Weights of a small GPT-style language model, trained from scratch on English Wikipedia.
Training: a variant of Adam for these matrices, 121M tokens, 7374 steps.
Each number is 500 + 50 x the weight over its row's rms, rounded and kept within 0 to 999. Layers, rows and columns count from 0. Numbers have three digits each. The size before them is the row's rms in percent of the matrix's.

# layer 6 MLP up, 256x96, rms 0.108, rows 33-81, columns 0-95
068:434451530604449408514521544503512616554539516458430573449524469541494495584455537441441519526553546417489453455608345513485478477553518471528563515528525553515484566555512445536451538631472534464532509512527479430545481496469540573493478519481448532522456415451468469507477456501572435543
104:429518545514431508499448512483568440468535536604515481621460515437468466429462514466536579432498427453488501456585528527527534492563436411529446535521477533582483473453494542435515423515517390557529531496462548559431526585523447518518562502501385473526504557523560373437509538444512477494
092:438449492372543556575505526606510460527490544450569505495461538495504502447450446440532486451422483612523526469469469531552494397378381445552505471510485527509525454566430501605467522439506453540508564523541499475447443548543482515433404474454540575526497523505512558571572512491504534510
075:549451467429538470484503462487478488484472519430479432532538467475496520558569412510471573484487570519521625522496541558622474524584490575456444549509519513444523458495564401481522546526428526439452550457465561518509404474379556421556577441584434509481494490524510606562466535498502519526
089:548449511389423546609576578508528512457532467447495464476451413468556494529504457561527516481516489465511504411532501417449503504395476562481487512484430501465403575516528549565438546400491518568538555516522506484454492561452495504505455554534466514567447463545569588517377548440477566447
088:559484511568568490538535482480489535485505500459476511498568548508503355485549530588560499534560433551498428462533473447533421455524456538501502367498548455541566595407541493515453487487526548331544466412456486489472481467448565504442463471500445496528509528548456483466496397436442534532
109:592461593492513503392512501571509539596492521495486487581536476433461419555529515557488561507470490473529520518578528476470580477475469443520475555429425499492448477380476617489476568504472492504531455451509490473496526435523505482505573459439569568489418490443605536545633552496555558526
099:444452483530522542487578461538551489571547444508380545587543439525439520442514517471614583402476497580512492523480485422516444504475517491599343500543461530569525525538538522492473450518547510446564512509481537411525523527497529530550479503546480427466427508538464499584504532482534369483
084:591409504495461479486587574511507485536459451504503537512499544441604468493468455478548555584492549602497514435428645497453569537504485478440459517520606553498600507555510486461507477486457486527427477446517573507555573455485490489541492544570576462495475365494437531422559487474475488479
108:528529469571429533552474492475541559495575429448534521511456550480537531425553561466403484447489470540498489489475476560440492446470535450526575508542499524449389567538499513489506512472530396548406494496512573511445587531515412448442432425528588534425498422586556475619542428517498530493
117:379449528542394584515520592390564441517465471473501500488487571493510511514547500450479478512515502480461410480506480508411457470390513434461514529529484455475477519553561452549542467504496558593484575497550456600404435446525554486431397563537476495558476572432567508471499523510526565475
058:490504505583527483548493526409515551490527451517495510478528512515485526416461486470603507466548428502452510472456588508358423582507543516475534520458456526454486493508513536475591441483517579431491502424455494411421529431451437604486590434509539505421472504595536542429509578477450538580
104:545608471494488460482499401520461534465481490523461545510510549555510475528514540529559427538390455520516433491483471474479582447565446496569599409457527560504421466486569513551575488521499402534399475490477556486409529489555490462341591575519590489544504489526547518490511520507478525537
093:568493578467481522456529492574428498554528419539555581434437514431464462533501546464446519478493540495491484528472597515563506438509532413416561526432509567447594427509497438452428582487551575402538484504509424461578477489553516516524536492467488563475456483586478464491586457578513599463
096:518427572484535600495579511541551415534392437531552587563509458450455480507502481621496514462518633579417463486526571541421482494512528545417491495470532519538481556550472462476458493524484517465467532528503444478480475449556539374481452494478532487485454388477447442561539464503580501464
110:490520422548500501532517453425461442465526519502455568549473582474450560493563470513430529555575555513556632442548515498482546467533479565472522525507503461427569569518441487553526407531510541497550414356424513541519539531533502509656528539469575479505462529488476579489506495559577522474
100:565584491494557577525459480451526514497444544539582455519460486521513542445431555535514475420531448512511534462468564431507505481367533520534462466503510505508529570480509555386455537500513392530575479612471547587517508526455407499451436476593400510474425487552395525536503485524457545551
091:538433513561425481434537525418543439427576531451539511477455439449415460499502417487504432519495486572522442483524538526484517537485553471549522381487483459452455561513509579441351432456499543429605458448536463497549501429525582451503590447445515457498504561447441450507514512488516450465
101:457477489491395507509525420490488475437474489459562558451502448469457514320501529583489524504440538554579468559484545503539565473406473515479499529463495515493516510543458590554589578553448600561489460474431462558501513401529555491456555492506510563496497522481434397533544491499596522561
112:462512472513454477458485466497583463573573466524535417505486555481454493554537569493512431510402470511461414532515570503516638529498475502475453450559421460411454527531511513498493646514442554423534536569497536400419525454479446489532490426522529595455482590479466427553486491437464480491
109:539492377455429418364515432524512578647551446505518485424454496506615489525430502418590518476446543461465495487523456541464449418495553502486567431515439505530519519469471493487445546517394470518453501512432500500486552458568518503445540488570502500521530481583519504468491539501582475560
092:404482475453438489517479525425505646446480542538514394454489483455472535497540502473498455551465624490551500414561500517580487507572452625468493495541540469471504480557479477488513503472454545439483600489438506495511515510478497528575527531557499654579565401455504483432521563469507469503
108:536523550461470454439582609541475474536412483536432421416444389509488479504486478505504555550427553495573444487577496499548438569530413529490513450417409489547522488476479554410497505515454542446462491388479516501520454521409560492569484589477457511477564563444525416547458524495550478508
105:518460495639540563445627542498475385573525503398476499463576538516455501466470500542515556484475542398523444505432491451549515514593527511501462531497499456589450585485588484504447500433472585440517488447467528554583454525537467529468498533545570456455506558474470464563507511470441451584
099:507402490540539559479499496498548540512526410449516554459626475489543599505505528523429499494497528527496537549531519445537455478468472496476477472462435407414381583478522404617396467512590495503463541446458441505517480567467573554478474505450462487520532497549406452549427440531475486428
091:472365461561497444520593548473496519573405495461477484535427435537497514539479463415463447530538514480490530573403493514483455496549568437514560418474469494543497544539468537440501562558532409545442478482461456426524568468560531555412494503462600527413498461525556447521561486471599452456
106:414486482443535440462551513419446502537541500517489435541495570543395532541468467558544492395505448438455529419478507469478424478600487521564531566491552473405410505482454447539570498517420474418454470443484443488548523502481472556584472468466554554450436451550457428466450588409485515502
100:471432499545497563536435488474418490520411503431535535509529540477551521476455549521557465493507403514490434578441590565498518508481518471563409524543535447520502462401586470420509484468436416438481476456490488524587500456395498422435498387468489482478521541471362514475524555436558533508
095:436430480477491499433503559509505441488529449560631534553487450423504655493560547491523473585466521479529521473464437546482523392473482549565495530447431522447535363465609499525550504526539463438462477509472531452473531478494471400535525537529574498511428540431579490488452513423532500507
107:545565399533556496569620406550578462552603490560420579478538463494519488442568498488551466522545464453445496496511506546543505570489506565534497391506565456608499541431450552521522485413529536505506507488525503493533450431535496494556479550572580555412526429559551434510529524493515457468
115:554522379552497529483509546593451560577497563462516503534519476454540517459558539427421457469576457550491562465511444509520565541453500531525460504500523487524525479376505472508622447546501561392555575526437457481571505544530577452425600555457523519553511463560509462441525526538463561432
118:557436494433425513467435491616430467562462448483422534475506460523483461579533490542461511545479456521552522478484413473539534476511471465497538500519422524572542522473419556580507505487529469502442521609408468529520468485548488507605479433437442511509456527632511571476491508642562523430
106:538477463467491512457562537512493621584492444513595455456523473464480457458529504420404437488487449479478548511537535493462476526471573541542474451475503545501508408526490401545532511590471439446572568533677442458484517539561527463413515524509496544523587480445545518500542415497571514566
091:455535545438528505511411538557615474570566459513442606572463513587566520478562551400525480540499546536535531508427522480484486529497558492416515513483499544475500488523474419640540541469543487527449405524487423448567501543518487578548474502515400537449549559454581529492515524562432481542
097:504466517580489507572598490572568521488489444535519474580598529529465561416492461489511468403446581527499563503494451516488536494519484495390427568536504486483487524399408531503486570458456555512533557585526467492424531556492516484566413532534577498492450559456551554547527426434408454443
108:449535502599473456538526546477587428472403541567623424477507534585510554564513526441470538562515470462477456534562497521485490473579486433460528538506473573504466473507499413574536558531495559497556453497425430549487521502534560682510540577460489460582468511548484513475512516441476458469
088:492516463510489550508454524507473483526580482424414549526546474483584494541477499550373423489507527440616524481521424446472491497565453480570459504523473478456474393543505531467507552485484477502388419485456522523506500424470666387613475484421472479488484456499509446548507437512470535467
103:473486488516465448489550445577436500448539415434525384446499500487457489543613502460468433442452597555575488588525558551512473510479578552500460480487501478526583600478547455415461556498613541489502562545575510484615562446504586530500486451543460485505528429493527467460486511473567533484
099:498474547552373594491522504517613489561545540545497572466505499451606561523473573543544400559484495559548562501466547521393488502513394505534546475514542436593425533553429482472412428539517383483476459472488494542510447487513459465504544473516499565478473484422508569490529453569524496496
082:444508514472478506502602590489546462571494534529458592482458432557534582538494396448446552570527488582504464525452470539568446468519454544511610408552527503485423446524521534508612501472452423405581437498549489567510517475557580496556484482471475534413453517520484468533508513605483473509
105:530529593518610486511448441509467500509534459522525452464509415414475406522582559535482435498466548395479532462497501559467511480489523523405496447420411482411516536490562512509465413623487465556597495532551533440510380530457511518485442493507518505520494423531527417488567514415470519538
087:506409511535480402556524554463556507536569478459608519499609528516462538562454417516464522537562531371506518417429522525563457492499568497585449573531492516578457526475435467436510539511523583515564568502559412485539454503444524494520558506498542573425544421474454486429496505483499578487
094:559440564507569460487499576443518503534475527503599425444517521511419488445580592474441551557512571435548558535558518536529518503468536565553424523492408563529539484534561545436513544526542522556462531549530528592458519503486501558600513454473555428515417497599503476477443458628459477498
109:544499509519461569637531496416508465468420490441474500536511579483480447511467520571596480441510515581488556388470508548493539506512483506566479536625403485491579455496550537489506453473540443548576554548517488519490510518507413451521476492478423540565505473534518578576452526591459618550
091:559587488551495493533467447521463483371557473470483574515426563530581570487538569505509471494463505475489489484558415535483407506517509525549484471495514584571584495454501569485533512652513536611471466546495407528528491535462506558434603542506424476506525499532580528489581468532590520478
101:454436448447530506511474502438539390508463512562488428544437495550467525469475507439521487540564485466519525466564503507469507490494498519437490557550382619480528403446550487429516475515522526544382496415546521420506553467494439497523610423533507504584587592435570501483592456501557519490
098:467448502496547513425505559431390555453464545572500527521512471510479581495443490506521440475500583504586465445540566510526578432466480503427504552479535502397527573446468443512387546467542550474480505446521616529547484515538516544509625395481416525498535447455453448591467531561503479509
093:520472473518538533546406406501506472404473533496541540409514472541539619395543593431558458560472555511555564552442572535528547562467455511452388589501552498465449463460509529505591449504540511520522476448523424492466471511479523497475546548485564419483498529461578494499438420550578543480
088:509505407454527503530483496451468517556560586480437553513546540540557440572468441406510496511487429430508423569457465456517440465535489445476522504462560545501546509444508462583554576449493449297513464535470480548428362466506454483517489517483473565549447437497559514521461500457466477513
# layer 6 MLP down (transposed), 256x96, rms 0.103, rows 33-80, columns 0-95
069:621469521556511518448510523516542567452505501554475468397544561533515524539541522472490533506458541557435459546516404520493417499465598564528531449487530536501545500481626512514536533483489498444568512482359536511510496405551475572476428554525500613559462478524536424488458420558410524554
101:496404495519459542499435446489488471508455604523479479540509533511467494409456472522608486482548505516499538544521535481527469647557560484529501528511452477530520497516452578503537410552551553554500540505568439526423359528424505379530454577552529454487558482550483487434498450469587507407
092:478450509397463555481530531563513553470508492498586492397510530488547500532452481478549484518559519374498509517541472573519440518498503507426449519435531593543533524444506486482521354428493471542552520350483500499497487547527462561507498574508448544420534494531468563602498498555466537635
076:457563521470481574541447512507534476483458449594520468531535438530489430479530544453548464493534406551547586571493449473484465483530569546557536455452427453492427497541601446572550438528534503505553558511456520515483501505454545544566489469667421502519488568523509478397580473522535433598
093:508574419479534344446522436482394497483492391487411497486515500576517418531453553507468536512477490573524375513451548497509467431526514432482554517553500465422461480408537525438403512502565444487484491470487496542538502455523516494499462450523515560465461427446445519563494523486476586611
091:602486493436485495505410466515482526511480611520447526361580533534642434462487534504468550495507418507375527421499558460418462483463472502496525475494597418455470483541534451459444570520550450493538484496515392444515560552466527521507450464546511471520529528437571466488538468475551505549
110:569571487491623491499522519464500484440468402443519494517510435497515466509488446538510571532507563428445477542493541509476460486521481429487460523512487404519540519501473505549515600554446516597472523470509522584505539497499432368430504468591420408542512469513639506485601512569453544420
102:499510480532550605483558444508505442526473466521430477423437487528556532479610572554609600475465556526550514553502498423528496586524451467558525469338521532523482540549563570518442559534520520494478490521468462515532449535430487457406511475482528509493506475582493490604518440410508576540
087:535486513504503452581518415548460535486567505556537452559463381445457498500474522550594448462462494557491411496486529451569435546461463466497549608435442620462516526440463577487485535480425528439460522513551601559448538492557522504555503544485564488556560446558489472487409603519540531499
109:499450505449488613433512483473460465538440470546516517638575472482484558450453471525518617577546451546483579481480535476482539521556499486526598479484489476507444594569480503408545480528480473480493564514520542465520541474442460484492451464562574493519560507554547565683533515409520498485
110:469608481440445570442418486454543489534522491467462530470501439450486402552478514491473448559577449478514452479532563457497589431467482405446528431400470492473448411553603506518502456492544526600505557536520482529475408485528524456526435490476514511578507482478555586541425461488499466624
059:483445499470555527444588421385482570440512464501506498434502492522462540438554481528493547495456551519586400416496565453462539526577496403568420462491565477476471493471486512565488473514500398430462501554415502604483461587472500425497410556525562459437473501593502489530444478489462519450
105:514470525488445524596491422507479426467477542516488490568485535470430585527466608536510460468483495429438431492417529454508559536533496508475539423447488454498492503516470511499564604420548433566396467490471521515504450465418557506504558570629513441480503508557646475436549542502534465559
099:479510436460582509485484511539565547483456574522412494521510556565544500559483568434477540445526416489474493531443447502540440455492619398490482582388507494510472512535385520476527548507444565625410501554531489503528487497520508536477508494405561525505499551528433488589472581500574419528
097:557523578535542441550479423476509538405454451536488429517561502421481471565531551515496520549580442499539520430503463485474441506473521525512543458390481589471498534523405534410533471500515461434418533416488497526503415462461438543521461489521503488482520437531487481554371541387480395584
106:480512502516582451512478564505422585521543475455488390387494542484502489518476603502547528516487489576466477564503578414538478530418498493479548473542423592575480423414604500452439535472492477525529569507537473464444589415492479526457434500530469594549521447582495412534553510516486505516
101:471500542490436592504570496416566494452514561511504552473553543540612554579469494638534461440487550536484647448508517506514493491519504564523507500389496513539524506534442508396419491480519554539504549516518554530451488479443546433500422497517556514581427518570487428558431453446489548485
095:448509493456487447501495498459513462537540519505499505491543474560289443536473475508529553448554520459424471522443556465513375555473555602454489496498516510471418517478557515419399443496534432474477508430489524485529557428440427530562440486473505405531441456520497513535556501536555516598
104:607546460420522630571502563484480491493492561466509531533514490534407490493514434553443473464525472494407596425464475427405415453479510547511475424458488543523554504500548458423475448503523468523548442465485450543458478527617487468521466498382471477579516591449494546496459494501578464559
109:525552491594487545477508505563515478505550431438467502439519521548431537497563571505435491560557612414493405500535508521474610455572419514507535448470519455476475514478509513503619574483506520495512585411415458564531541471488487597536474509456529582510577478472471411585466505414526516463
108:503563459481551531477549508454471603439473536536517461504363544514537509544508480521449543440456556499495483518469567606449562476505504495548465467548546444563614514440467501539570436528447563451503524370582517521526520428527506562428583522526516491469443471531516471387537455420533584517
094:483492445484488532582430471524476530546442396411445543476551570485421518474572457509484454536425490491524378540499484526498450494480498500437331570421519551450517526601502527501459573456471637497507489470502470488470474509485493474447532447516462454512541490548482510523473570476607417433
109:478388563536479492430527503428437468521402418558461513521534509596413461465478520451501490477539458459442480446472448462517470482553467510377477421517438508517553482461576533443545494484535440449482448539558517461572583467395580523437473561527524516491534411487518510624534457455482555466
107:546478489620441620440505452518528520478491469420510465391512555463529545476477431533403464533498464468444460483507553440491493437605530517622478532389529426536442478563586522506449483427486489374515446548411461540500494469548502551501488455554533543484550471543514454540465480527467473509
102:479387488474475502499516550488549536557458513459504541481556544450467531480426548523519430469497495471455428492592553520486456458606485559539530446337509469439495499425525565467458556429541542527492475568529435579480518504468525521362448491538465516524539565466544527625436521423540472539
094:531490524560494509493522565469503537523544567478487475530487501492399500520557385487485512495556464491442523491532495414480427527376542516531534550434494484579578501466445542549450466504559504511376537558519428606484408518476456454453579476501433536566487421408434426490495428436456494421
108:470465471521585623486522490423447556491537405530549469488491549540495587523510485502488485501442491498449520515477500476514565573529433519470547516605451473456503530612561427427479479498449504492511476452527372510488479432406525513438579513512479616466509474497513477460452667554507550468
104:571502523461475484582376510467455456478444535452535484468455436400561582492509518524430478430463458647505443502464472454460515475549449501541475421349523461524584417427562516530508445544458491486500489548524510563545486525504455435544497446602460473528477502441480522502565505499566562510
096:482552435587487486465497473577486525500393350498505504508499593439488457412516435490456425502531476478590471487507506446595483516437529489482493405498608522491598466544494494411487489487476559477476469505478538422520542505537486492536555593540461550520597458525572607505470473559543562523
106:482527567429433500427440574437471524556552496489488510451438516430489467422454433523545520449550500527515564501422517541452521437550533562442574509518463541464470477592524444526582395478519517485558551415512565551525564499500498447536428588389452437496463547497520515357521488490513567521
103:486451506576518533508504360520519550524478485497508426592452548540541503517432493482507426529436516492531589484536554531520511458381578546548393523611475448547526490486480486519502505482434553377540522547467464525474497514477490524545467466486528504519481520563551484458516417666489492386
115:624450503606438524495578429451536506469479474497366485503559542534534508471501489391443485490413498454532435448455586518540560496480431486549534545611438565479583514472470582561454485445573455476523512553464489483476526498517505561494447373473469572525502511510467461539486531466464572506
108:446495535579522518523496541469499578558497615534558499498512547469498529462525509482567543538547386538544621521480519522527547473544564570609567455558437548492494514454516564544493536497545515473507534530640449507541528498446484481457476531507450546438487508371482512409582433421418530471
093:490476571371545519627458536531598408516502459490540549564567576533514528595612520438506507514489489505509557476503479574461502490503522558432437497501458415484544465557493540630560440509505592463488473553419509573516441491610503522538487525574543544496515484466499523483480488520527511572
104:631482515501560534444523504595545548553412585497473546530540554532530476478444517497427510484467497492554625493475419443503459513506537567570544540525459490467551533362453473561520550485563487485454438425458503460375545573484545519467463431467470444501480452534498517468463600548529501445
109:493425528537513569496514471512402416557467392550488488506357515516498537507534454516499422610488424425427464480457574540538446490505580487600519552484488394495469503434531496458477514510558502436541528522464507517475569510538629457519500494507574518471440476547501533567445483545399547521
088:494466510522447530548447432575482464545413585498526556524528486542428491520497492522542563468489511479567377571483556479492629379518567372525515512580470453532410532473521562515572529503570485509436524488534444508537514546531474536540525393524510504464499402521432465490476417454520435485
105:515580490478519508503474497537571446531480362507587573580522463541516520498479466535447547490403415539520625432489454498501494539506460469635460516500539504527503440510480522489518552471404519550475494505491556613460536527457514512439515532407478494508456665552492542583489483538536471534
100:448462450621506466454513533420462561544554460447592579460465544454466372494400537542520539489520583492465408594520556563499457449550518526497503446536504459430518577408446473545588499468506464524495454513531522471462507543548472543527444521461581454558550531561549563515431483439508453484
087:434513488526505518523583539532531501543488578504411499381515461499466521462535407537536507482480442476541490486472490503525427456499592595465583545467414497424485518550507588458501520424489432528438474458389490448511546559515516450486511497387491503476336495470481382499512489509585505478
105:503528489489534512510500544509545399511446499566530521452536490476516421482550483445493534474544417565467414482500429549519518526483560559529576487421487507586581509488478501482520637533585475486558531499557468471480554545527450414597453489515460476470568537405606515485519481564416457359
085:532478435501520554452512519473400517431418489458482515466491389454538501525513539511458516498531542525442451485540429468574498409558393503529563526413537531495527531523583469519454517432486607560423495500530519550569477516490522477418527556458455460516400520540534434634546467389437517497
094:496491625566472503463543559599533479500433614543525536494515453444512486419547510474587531452430537480596550493508502503413538526496539478545580523575486501551497518536453520540526499553492510436409511469476551450479534596391511497450526510478471531643478448488480492550426520392482545454
107:544546537410510632426497490471432555456486420482504507458407579524533534474525440513455435503483539488523538483553580452527499570513450516577546514489505598553559507518458496452593452580528566513479560533498579529578494519444569515490498477543573462487452621597484463500477477557586456464
095:539422531578548543462548541546476520541518488530468491465597465516583486508513623430535480509490458526421644499483431504453609470551471474407490504621543567544431527435439447546569463522486544473488489507519446471537486492482552540401603490507465535512508503470488572555522488435455540446
102:491518501505447512558534441374401511488529486472533446471521526521477499531557532604462480455504495514475487449410522404515512503494476386424496458558539511511506585423511537447489492443527455573546482494454589499476600439469446417469505537598498503551563402596550548501447495564410544500
101:557495454531581560593462444461547439432474550594501429518534518449530584506525506496498504561485495555532345526506480555573538546491497426514593492439499564524444490507479578621508474535557486554485545510603481443539525515574602438520536489425535485520573541508500492494510461566569491465
100:519474539500515473524512494491449555483447383499350504517551573511557424416500458491378571431513496479417554486502476505506510486545398482479521478571475482490456539479507580479492395490486565474440453463526545444478473416525423498394543484513551547531457565457399551476482549474411532489
# layer 6 MLP gate, 256x96, rms 0.116, rows 34-81, columns 0-95
101:537495538534515494587502596383500522561502457507539495557483400528411480423474593516473494543479468512406462573486574415471458601489516509538616543448496440495528573535523500550454552476492426471595590495451557461477478543438462543408496411496473531565488465546473506507481518451503485433
085:479436491548443526588529435553391493560440514434440471500523447542459452520523542584533472481481414499482468494458559575546455542526490507506422509506510495581485467409474506550418461523505518504391509475498457581464581471551607577479472455516415528459537483584440460541589537472619488516
074:478538532538377434534585475428440514536463494409455357452422460498413547449497454478471494523459582592500503563537419542491506514415502419522528501521463477510454469487438464484496509599473470476494536550493523490589523490518580485497468473423547451526454582538540456446556452580544566470
096:499431520478534526521465525463550397540546464495591456485586474481496508412551502555493487514382390529465505508520533426464566446416508411403490443572512424485549498415573451457523471604448585381459528505575500454525478456491431469483491471467476499531534488512485480454489405468530486464
088:615502418456512531542488543465512471592559498419460568453522497441535526407569561519478441493518548481464505479444456571473493506510488546439539536461532459519637548457439436440529493506537498481529541517523450426519442498437582461470489496408552558551534525583606432559384532478491537510
110:535574515594385537451400479534545553590511506550491440540514485535501506551532514421554521495408417529455443469483422483481404570524443496436498499425502523609482467543415482453450496463498440564409566486473479449495543476570513490472501522576518430481538468473453557473420429467497501581
100:522432494540482542440454593502531556569437498550572486586537483502443507531477484453460444502476542479530437541576433490524589563417412408495586564520521419550452444516532421424536565503502476449493595480500517512587496525527547442529478495462501514389466452484578486409462482440582526517
085:486477437476536504502477556528557477500426445450504504596475499564539528500538527625519439459512559498546564460495527561360508509489537561467392513532564455595534516426445367486553505524566490486432495523589460524582501544529550521487581485530423478529541525502495559460543405495583519484
108:556471520443545500590435507494511449458525542404532493431489588431594436573467465488516480556609449499505466389533470437560473523543551481558601509445557547502461455495537576575491433457430540506504369499462489492446469489500432463499497514445509519573437519565564440501453444482461470458
119:583494484577539553550492514548573526439586433540534535578442525511499540580494531519572481457442468529489517529447496406516498571457471517596556508494522439600529541399452384433505457532503480540472488580423530443545578535558588442460526465546587571527494515545416449499535516503493484497
061:532486563447507461534469518504420464469455539504496444473500548462476551415616457497417524574481437574443468480492488509611515407480315463436487492532506541492517464468526554510540520542515481568478448617462492500466544356577495524512518544485481470503520465559532486488542434555562534542
114:533514553486479493566498551467544507571497484553503467506369474497524490466564461577450474508546555490433522471465521466521421557451536534454547492406445516495576464418521505519613575528523562504472473564498457477524502572476430534546564501590568586568537570533389458544551525420590475428
094:519544399515553487549552452595547522488525448456515532623497486485461518482481437468513564551468425464536594509507521488481594593536559570556489522494613530554492481543443485491563433514496531541552453435462389494502552500523594440409523566476530416513510533526529507464550538415561516571
090:449455490538452471581389490459473553559432392442519545437438482478456512527451496563471526513437470557428548542478585457488517581474504462575500491412553510525492527527486523569434510444598485551467466521543483506513534462484561472468599404496514446523495556510383557520544435606558504561
107:420486569573405533500470393519574516463507551481509519591494498436516576454635449483488521467501575484525509457539409527581581475514483522511462569507484463518545517543443569504490519614455448404475577526555509554484511554500559591458508480489533490371479447485521501470417529467496481451
097:491480504516517461533538592508495471435529587472510603513542554532602461485557517471548531543467551545472546575451386487575540514529496485559529480545414553551431473491536462495505594581477461520512493572487450485510419459476583505575518650485478545426568570419580507499434513505519465488
098:530455378499527590520522517479589370485588549474531524492479502527578526519581499491505416518472455508546523519407445531411480561471460381539589553469573532476538498544471509415581499517467504510469542613470543529524401454467478468473481440418504530504514492435557492488424463541522477525
104:495485515531445454467504477588473581535585489573533412547423452495423540451571433509571505508492479525400542585470592528500479471519533389564514489569416407556508440523491465486463532602570520499475615477541551490514535501611569489416521458472495432510553484465505463477527517529504472469
116:559419509389565548511539547461494604453504466446473452546442484468502470448476459554525538526499396550455535522494488403571484519517554441421463473503430496470556406525484510537452482570416508513546514533605508515524509417517589512519501488478465527504476500604485597530465599564502599569
106:612408480467474558487485600564536491578475536497496470484433425432518521444451448508541534527496564507654441392457448453505558469496504537550456452420503565527540502515444571495475474514463542530473500496476530475466539501536499504526588378573542540549490557526465563583559463519554436548
088:512505530477462548536542529444497578459641576555528418532547470525485497448491509559458558446514483442404493441532488540472488450542525485472446496521451411524500432458506472480469562509424499546457456437634509428539536583448509505430452498560440395595568476480426418437488488447482503511
109:564353491448577523425551457443474442485456458474502557565561476509477535499502512543474533565466381526494535447470433529445510465518471478475426502546434479546585482491561506516615500580519542479466546521539452488573516470395525507438592504603508458518481498470506536612547392485513505509
105:460426521521455524454517530440563588532462560490544475458490552346478588493516506523414497549506519509522527466497616516648504507377495477516547571445437483471489476492537512544457474515515466475517456506492421462539416447439506421415542485444510538540483530503455467484428519506617493428
102:511579504536447559528560497496585496487471571520523491461497601531544568533523552545517512575516501347447422499470518428520487499534583473567491503469560485569471406598562476495472515445459586475534611426542441448562532534523520460515515479593529453605520477542538469532427478480456529462
094:556530477542434531539530596522528510539533576537529472512478482512484577474491491615473525519538527510539522511490470455356579512472468514517549443494506462634525569409527551473478475570554391568515516531509471561491511593552513459549519475539416452486518451455460476511486342470543501584
107:471376492359454525528484538455475534524472464569501435575497542411468576480465532597533505479492512477509546450496488524409488530534387447474494515484503485561540371468533487497554540555576501526462530522567483513474645506502500443428488421501574418482540608529493482468544480486513526488
096:555410552503512483528454632496505477461445496513496415527398442436392569563527460562534553575545476563490468507458500440441446501456464437537505471483544461582455501500483518427509467468577481505619522569476569444479468561466549523457469431592458493476452554495404564496505558499492442537
093:553489531507482407458534577515487434542505574505440448445478425587512509510522559450487598506486619494532514514518419540529505514534416579404407465475521511603557429500539424468553539481429513546481511536475418512535523459437544515601518465550489451475579456418491527515562557499539418507
106:475480495505533534464517499451461463623513611443492551539502486419469467437523432450517552505498587584526590350475576566515472467479534578493496499501417594529469455509467557495565456487468557547525485538486540559483500541469459507552433500487516450554478590493370529466571578446507466501
110:626487536592485516513403488605487481499432573485543507604520510531461478475461543465481463470558510500498510446437433567520476509501526596475491511467485437582538528412445456457610442503482491427517477527458473515618597528487516525486636477452471464555577458527435558492540500549511519507
128:555568475441509511497517627497499530499510482548511539515521489556469466466496525455389518532466445490517387415505440431571537540559461477564524455420459488529531413470503564475543572532455616389409544531540490462514530446461485395497493450578495503515508596570470440448539502554523500436
101:590490443479526481535408559448518485601445628518544512483546444513537502535521481437538527573553517464462517457436503545493487566448500603509457380462488553558506391526514506513598499496562452522506499517549449525474477584531483468538494407495548510459454538501612423428454427446513531442
090:410557504489592574595547543518435465546500539464469542527506544515498439525526574566488538532487426501636516460517516472494533490465483508394487484451545464408487551423436517430602458465509569483529578470498495486520477507475464535456604485383482432482550549575467455522542475459599544469
107:490456492456517544576465497548460500489495533501594509500451578480561537447487516502535443487556478521461521474587554527530605497560476409431393430488556509512466523516432572386580467557495547557542453543428409491563547569506492380492546519415550467485565454431475427514521458512436507528
102:520475549499540509481486442456455502558484498566515546538440532523605459577642497598427504482527561499474463488557481525434535520456533421484555550543500506561416485568449515534551503556585490575609402467461410520469459502599485544465511450503559451451548518494447411476504458530543421504
088:502553482549452443509590473530463495491468560454517468452507542481493415467535540494449587496494496622611552585449442548570519466484453552588507446472476496517538466572587454496486532486467558551413572575550599454579491483461563530496461464488456536468452508510432450569528588483592468453
107:500491480547467441502569483482527440450526429396381432526539536476507524432444448465508454467544544511473463514502523535584455428479506417513562554493431508566535557490591546525461506564501482539516650450481510529454474531577539569434427568560581524509516544520489495422544622470490454519
101:477529436558504465588564480527466560418476566394483504535553619438512463512493476493535484549475575581586475517492479551430485448603460449582539574436495548463602482426458519544483451456476505572528517482541407462523561599493507510499495505469476536571549481546476543467447491474516503620
080:577395501552584485428555502497552495529533513365422503462362485443531572505494495528496604448570464544471566530570494528502460550436431443580553489423518467485428568471453500552426502543469486541520456510568493472442544518548585503515462535450496435498483516527466574482425490488569467503
107:505582502484583564508501527416488513469581552475540532471529607595534504477422462478444625439488471393486480450417578510448491563506395540431526484450562492502573476559502497484511556486534566499494446445438469456472459502477478504427503527476466465596579439529467478546481545494513373503
086:467624484526502530431553519514477445486422463557386466519453492419527524473550516518537545424408517492611519580513518458582493487475460436558469542455419487452562435520525452524496509508540574438437517446464566501477510581528462467492469488519448477515501565464454511567590548437629427528
094:514444526479429488518528533464515573474432517490502481458466500525524492541511492443525483514432510585522549493479546634490582520347436499476615425428462443473500462520453377528529541536565493474459510505536537624553556451478553492524449431534533523411503498508446448506582427457550548532
109:484524407508508435522515573496529515469489577530474513555557580653521507460513517499506421548482413518419493519580438488481522593506439478544537442506476536497474525447421427468591601484408480484502538540535462511513499457444504578492403578468578498508553491489451600472541492490407465553
092:507577478519435385439532422477451529502549469453471587527486463547609563526511602475559473505476458430546514559604514394566438477500587531474571528462521545503455532423466454549469475471437529474451457498488449395521428467445458466516482562521505561511472546491475494591460538483550483412
102:522487516428428541562518492497532538548489503418415548530579490535490473545518496604459477459558426520470483529439434498426474479534406471500489465433587546519551381508509575521510414451391512474527614498521340528471546500492494435480489571506493464463528427514479516551473454566475461462
095:514458582461507430527519409493425463513474516443415459494365454484409388441630446525506536494504444521433507460550517521540472494524535493539463506533443439514519483411545414457453442586504506568601508474462485517507474473434452450516425523483451429607470522485509545452536455491550518535
101:512479499510525428507526473505388555436519508454412547467527452417496484445517458408534514519539564474550406519382414480623513506478518502570602521524435472558438430527457509524541481491459469559481535523472513448492458482387409509533428568494535560510448581459491473501463596515490431490
091:539502486416527521444404578552573548452507481573401581555496477521529509519456504489536476441476528526531431542612423461470484511509387509481476527504437406524592468472522511553481450475539517526453605474500479580528560454518567424503557400476518445561560502510545490488516440522420447413